From a checkpoint of a small transformer trained on Wikipedia: MLP 384 GELU.
Each number is 128 + 32 x the weight over its row's rms, rounded and kept within 0 to 255. Layers, rows and columns count from 0. Numbers have three digits each. The size before them is the row's rms in percent of the matrix's.

# layer 13 attention key, 96x96, rms 0.126, rows 53-63, columns 0-95
117:085150143170113174153148109119127142169117164127125100088139105151113135047100125082123158079187091181117096152173129103128128139092101153100101143082129165129153107162179101135138136060168156125185144137180083134066164176190133050107171110151080127073112110136131132104111104108104131131
116:128038136115103192146121072207086088104148103113151141151134096170095145088110101159093140141123132122179098094126113120130219183134165165076152120111111144118138126133124075133138093101121131069052138138153159108100140117162136127077107133155161153117161183085115154144062146123131120126
117:189104058159119106179136160090083076145105156095152161145106119129146119087145100102150110151113101157105167158091151084092115113173175201161103089186117136136083149116104097144092143092142135078141167122144141124114079233131138161138106156107109121132140175121107135071158117103146159082
114:120161092132125108083145074131097066060145043086129128177116167065050178169137133168134108087181124171144150096140134153114168107140122098190146166100191101105126138136143080149145100113108145133086138139160129150172113145156108095163111172135127177129121169113123136158164092083121110138
119:156123158128161112092080098112125178101151104148166128177134102140207163088101161171093074161135174115144182074131140112109120080093118151135084116113088106110121160155167118113094086111150134087137095151142169071112092140188148166127109085108108113177110049103145157125135108186103186150
100:135177170157080169141091148121127155146113135158156130141105163087127081101144115162087084036076171142135147113116125135072102135178131128056125100173111141135103176160087170109082123152125096100125069119150155137119128099167138146116115110112093129125116216080171120160132101179100181090
113:172122156120122075145128112189092145081180151170145097203104162112180101154151122127105179155134165082146081087098111076185156157068106137139116104124139120145167116086125121176103143144116120110120100164123084151055113213131103108123092142159108154141118119152109154151152121102209133105
104:128120112142143129150121101138107162129065149192162080130071155108143164113155078048131103134152170148131109173118126134142101090082118122097145085142129166135081094111100160142114080097107159071083123119125143139206094126165149197120137167096108146119122065150062199120142179115144146108
116:067127186138110196178136138114041131116133126117143123112191094123107142139094119094069104189160134129117103094102125190152149077184187110141103118107113050153127140129127082119094116145141107163145176156128180158140111134171182135140109067117172169178119116133156092134104153141124120113
118:147107209157115123143113106140104117192140117141093126145130169186145121118170114164131096146083102172115048110152107094173144152146126126141129101114136074041127186135134172141143081155117139155136118133136127118218127181150138093147104101071096101109083120158153154107167061101141083123
119:175105145147131166178109196130117096125098099111120152167086118100129156112131166220136129110175164191098169163098146052116078106109102124135093077151159153175170098141113108137134151118106052178116132164157140159169166138110122107112171093208132142142116106118150097147087114112145148118
# layer 13 attention query, 96x96, rms 0.12, rows 54-63, columns 0-95
108:104124120138118182074108077218097096102126082132140127117133102158130123061139077116054104128169151130116073141115146113152215165140121122062130128123136111132161135069167092065128144102065120129130173118122154075103124123165099168128128142157101146160145170082133156114137103169096091126
109:116085112183122104151127112073125131139195165112146154085139152108119134103099094148132108203146137145039114163161166082122129108129135162106113082133113107121077101104128104112077167146167112072128135142101149153148106156113132145150109180138042114093184139086159165110126086052170167134
114:142167063112142164110119025085119118067203095153126090165129140114079085097110199097149142110158129145104142067140128093104136142186155080147121152141137107120124100119141112112109119122046114133079142145186142167180093136162114125093094128124118138113167134134091131152177110080125094130
104:103189147109126091132100106128173122085175096129150151145149126192167120141095117147059105128157121112130180146127145111166115086070184138118093063162176141098121135146127129171091107084161112130141086140102189074116135168131100107145148197092131152169136109107203149144083161184089146131
107:102125108156145129127025138092083177170150167160112139118080089150151092145104096128147113080143085168092111112151099176080166138130108069095154134142144124076127153147079172132108091157158117105165094164108096127146111050146124114136116172169109124117095178138147171128122106155169208126
112:124061155064127141103089146172125158139147118133148126165078168145165166153141216116102141149109132143110120109126100145221128123072142101104139096136099103116145123108079063155088107143098091157104116125115131121076137200123128145159087116107091184079083162120076091136170136133171163110
109:127126134109127084112092133142112133108058087153105122108153092092100198085147062086146151119142139093126106149114134103173148086136128082142146130156155127169068172089083134091107144126123154085108076183116115121186118109117124131115194139091049132071177072175077128131123162141128156085
132:116127129141114173116163176141058191170117117151136145128144129107074139129078121125113155171141112100154109105060104144165109068131146095072094117160135068066133119093063058164111115137132100127142181135141111114135083108189174142143157098173101183104117122177145065119116128127168101143
110:097060173157142115189116130123056149154153115101122118127190143112099174140129151140129087160096132087139126124107136129167131161149118132092083093099090133116165190143153169111097209134078160112124130109160082097207171152150095072122107132097070133124045152146135140142131111128088115154
110:161131145140183098161159120143110084155134123157126110138125107155107141106096146172105065082179099172145132145100101077121084111087163093107103166105110172209196135144062149112153126131059124130172105185085140122175130146164108145130139113180144169167091148137160122137087120150134074070
# layer 13 attention value, 96x96, rms 0.168, rows 32-55, columns 0-95
068:146190163087124073079143146151153153115204105099104169185142170151181142126133061164109063185096146096108148134117104171094089131137111123092179144141117142130163119179152174121171192159128064172084158144110144136162157138121143126184078133165142135166132152097150135112113136128097138122
093:172150163143085109079097141065126153116090069058168162161090118102103112161122154150110081083168096148129143140121129164132127135133194078114122121082151167104122169111144165115212094090139065179153130140158120189189124149147153116162163085120086134125121113126165119120143087099101105158
091:146117184159145096154124146178181149121117155178099223147142153133085190070064137104061149162143159153098130088140176093134149137135140118146121177136139107150147091163111194129127066127137154156161196131179128152125105144133110115078182107124107114142080091139109139173144131087133152129
103:124208114139197125180099114127080136115133119144119114160162174148093074093162155100120108164101113060176096087081108072123157128085103169091160112114057109157096137100118130142116137150087210170112135139164132136188116122120083128123155143109143110115124095063091118134171125146122087090
087:171135109108197161115175129128120126127098175143117091158114075171158159071099152115105108151065111091143121073118153111121207126196129109063155122104076159173119053105130086083085100112154133089117168122178116126122158144141118127151182137112113146125151097101190098143116128105112148080
100:114138092181162181104114113108037138088154164100120158124062102115088083147089118087151146139149153075148125112072150107122136089155118122116177129069125201176164102187137107111109133144125175153094128184133124132147117092090123137128147172170113163102115115056099098125102139154126124064
092:114180112151135128177166159169131096132153156116135127102074059178142140138106136107151109175141108133196116098089102132156187112143093168154092108062070113054131104139120142151091126099146150096144097120129045126127149134086101109146118134158073084104194123092177161086114092150111128093
085:133124171083159196123091122150143101171169092093151114091078124089103157127143137098088119125219118130123118111135129113112119137147143153073139143105148153122119169191047065070084156137125171140133078149081138168106140124159138066079101097155116160180159155142140090125066108137124146136
085:168112130084095120070172119089184180122078143175143106140131170103130155105068136152121171088208167105119180154157171139161077111144120116148094066090132081126095170076139118178184105129198100135145155139134110133189089105140098116140105142141119095139112097132138109140139142162168151163
080:128167155155149178137081114132146151137137168212153229054114125138139080148110104117101153154143075075141129118098098110085144145164139150110093115141139151139089165123135105148107160151135084118111101137111148084159138117162099145165185085154129093087161184089173068109134102154156187122
077:043142168143118162147117132150054101082093142161123125137099158155157121106132098146084150134143071151097127147104084090151119081104132061104099087159103127167099151117170092206115159108178124110131154190133147188133176153106124124103096101105145169112155167122125077133117087189087141151
086:122158133136151091134133090144096139076114108151143122126113080079134166140104171139192097118100128088053172152157121097116157131174100125089145092209194147112159099120132118119166176111081152147120114049083149171181105105086148118132105183123120110166057154157113114143124076109113142103
083:097104162093192136161083152132107109140128104194100102121106171142157217075138118139130135120142106050164125102135116139132087104141163154160153181108042133112164153113075149148078160155126141132181130152115104124119120107123169154074142158167179098099122138088207088115149136123097129143
094:168150108141193151144132150123103192185150065123113107175096168093149095124224162132161088109119136106155113082094144068111057164112119140102131166114130107142130108138139160194118145084079070095130124172114165139102124116123138107116200129147129116161128070168095150129104136156117109088
099:175164130158196112105099100116104132103122073113120125064121141123168138117128122107173114129127128103172096132136111154097152155145126159165115134080121111183081103086102079194123145069071120121123140145163165178095101126079098070196183148069146065094162138117094176121087103134148122126
081:084155083130173089187147079090107091186137131109116120141167129096126129139164075085150099171089136106188141144177136162095094089110160140146153104082150159207140114080151117139143208165105133137086167089141126152156122114104089151167125134086173147130193118115135124169096105133120142071
083:115126106084164089103101123126106136086127118140172174153144166131103132161070175178112127099099117109075124099090118132083153156158069162087074098086104108145138152137106169143208097163171117087147150171091140143079093106132118127095149142130110128137176201167210089080149137139095125122
099:138175121138166112152129104094098116131149114095079121118155155162111095103155118136113080128100088140220108137162143065101076154122104174085102151068145117150129158144183100140164139088060192150200109148141176176128138126155136117161162164139111133118176065086114079147090137117166144122
106:143146093147177126106144133104139121136140032105133140119128097144117097110156125084189121130117095145107148150153135146061144111177072156079124179076164132126083127110101169086136139042087152108125147130136156143159113112123121092151105165061135128119190082152118124153106171133054088064
111:095222152141152120139127128118053086142138117140065113139147156133129121100158137155141115152088130144183116107122139087177132106152105147121125128145181137175087088164143061109086164084109087146136098134134166121188188080119101139160172125132164095055157114089095081118112087175101139157
093:152107109081048120088180143132131128147132181102157141114112117102125166096147097137090094125096208149111110149108114143055151096141177129177153138137126114105104100091097092141200098108206127104128127110124146106147089213157093100110090086169113145159073149152113111143151142106071109137
095:134125140176144062143168159123116132118083154095190121166117134147094092130142138084116147119105124082122173129153097085147110113119096085133127092161089147255114151133110111126084156181067119168132133070091112116132173088156120174101164181142139137162151151094163072130109094128121127100
107:166111128085132102115083156092143164163144107134073129107108136133104140147169123131139105111129073169058115108151080185078133095097182112168102122069151145119144135173137169091185119114150111088115162176119099150141098179080164131117116102075097106160094075196190154155111133142142070121
111:092141171136175126133147166161045117140105169183125128119133171144112096098111057122130170141072142114165120123116165074156116112091119119100174098121159176180141101144144135171054155168135143160129152119110131167167143116176123118144105108117106174063158144037154091073151136143124105102
# layer 13 attention output (transposed), 96x96, rms 0.277, rows 32-54, columns 0-95
079:123109148115066138167026166135165126099058170156110092092113147098061108120125179147147085107151172106146076163183127134116135151092067076166134088097133151131107135102129053148092121102142149099094136112130112126150171162157166130127144106108094103143155090144095130109119156087165115074
081:094127105113180081148118144159125130116112121197107103104173133107138128137182123085147124153058114103116168124149150087181084070159133123078132131116107112110099099204096123188101102188147168113145130129120136117048138099065149131086111104098124137097142148119097160151139206140182140076
092:120154135125178148074118059096114129136150120105103071116062130122148059132125083163168122115123141136088158122178061150131139178131141101126116158169085068098090145157139111162096122144171152142127087166123147128140089123063171118137099101115149111128175179089091037089079155129132142124
096:130110170102130165099147128137098086140114103172089153091111101124100150134058099163128112132110181163145099143156194197070070107061085057174101168162105162093135113110146081112139204067151076135111139121125123106071128161141138155139134099138097118157103152138170131123136166157118113140
085:136162168144069133108132103103124129147153122153147176129132184112134109147095130131144189066127151145136167151126117106165065167132117152198116157144161088170136187141100160162120168141105169159148105146117133100162139040127120163122129094111114120147143171160024189124135172117094070114
081:134129109176097102176184112113147130118140104171128105124123129162137152106160173162158086109075149178122124134151194168157116139105068141180094080133147101101138189102146122134146151101136079115174058069129166088090156142151128092173115100076129129166117158145114201074128134126060148135
077:154090179158123105096096064175119144135137072076147127133179169112132138155159066119167167106084116187181109120119131147104127177058158114150131123139190110147125130084145117170175088148150056152142125129133145110109111096162125178085085147118109163089052102100165105123115137135169118104
072:149154084124134109158107114075190138113162145149167128139175133137139171220076057187171117101083087105159184124126147092164080123131165043124130132166088162124160139102162151141136135101160137145114101130146114110156114159117142173141109158104075108061137117120145116135210122145137120128
083:090092105078148123201063159099124150117169181062105117156107118116128152184185144083172097120172125189103086084098115074123166139118155143107151145160097155140125086167091156087127134151095115092129150124181148155084137160065147146089135133099132110158168122131144099118104128063124092092
082:126080165116098089107157084180104049171096095103075091134150128176137107124120094107179135141143187094124156106144183114183168167082111138161118153096111090117114076098144103089152145113132128147124117107102136165124132158103150098052057133121100132168124081131090126117112064124091073116
078:140169092140126101101150133061172097112092132172109133160200116106074131131156180105117142077086161158187128124107112161084165178168097204162190091127176097078113151127117140117165110168108069168099102140082137131070139144115161125141171134151150118111097081107100119093116151127113146102
081:085124129139115134104178123103174161130099081120146136104144122100118089128145146100104107169194165120169120099046123109141125135065149080154086134085103148162109164086144171121147118162157123123183150158132146119080133166115126146098175125107116121053205146096147225148124188131091115112
078:191099094167053109078161128196132091095150142084111146107125103104124055128067129128115184148094129208148150138147155084131207150151085146073118165143194109129149098158152131136143156118126160108106105077153134113142104122129087133168144125109101126155114140098142121097097110188113134083
089:117146088114081126109092134134114160119149111145165142156148105122015163103052067116097137129095086150115114135084149123127142098159126088172149135131113125127106114112115055153140142145134129147139116152153102154050153098173139134137120132032155097201126121110136125170140096111049092146
098:091145085103111158166110201149080135161139110157157121160198178110090149111145126127157097185145073169211127096124136122148158091089077083097121093137086108068150141126128120090105172136125146208149126146154110110098128127180145140068105142157131168186094124148156104131103128156123142090
081:120146087134118119099117147149062118163110071132144131085109121127063093127080162182068144141079129121083106094135107116110139116065112092121167144131190147110108207165153136155149099111087087191133093098120149151071104169140093123089096149144123054148105085150133131123110146169094154179
083:125152029148132117098123096093153174143076137111120093183097146118119180127158149093142159153134110174147084144166115170144046142110184164138112131132134133133147108126124139180088160090056174112109131118097120137190127115153112125135132076083188112105107056113136150168068087135122151127
084:148150168149117172135116148140100115144128088123214095079148161118122155159123132170175138180134119094163071076118125136108153101146091076146141045128105167133121100101092085144111190202144111146106150092136117126070077109105132091105092150104143125107080098128144134068151164127101179079
099:131106120092097174121093179163069156143088166136140146159143153129086186122100115119070100126133112108198095096071094145164092056068134108092122110134127114129108121142098055147125194198088110149161133155157115103087120101154119108103101107159142122146092170127098119091132094137179143186
083:107096102142112166116144141205152109172126052111147137137111186131136106126100061102109115101089157104158056151190162130060136140130113132163131144103098116127134098093100125169113165172091166114125171181137134091103106134133147132089089105110123170181094083082185167103162119099107179157
084:130161126132197153176131142144186163101131084127140115180093148144126154137117152103176161119160081107086137079149144165167137138140182108164067171152119144132143138190136167059152098129095091100132114193133102154095179058138178062182135149060144119127140124121150121141138123142160154115
088:116131161130074146091140081114143098146162131137059155182132136075130131080126114108171156147160144108139138163162107077118140152109148184152161121149135117087105168144185181154195134052117173135079078118141161106150102141135073064153107055126162144116089183113109174099136159122138123120
087:106198106068120197154145121115098159082122121096155113106138093170156134127129150157110142103162103091136144112172132157195126138133121147047123178177084102134111109115108062121098106167146130101123159140113122114141078131154146103176168159148181144138190127096075154148098142171210094153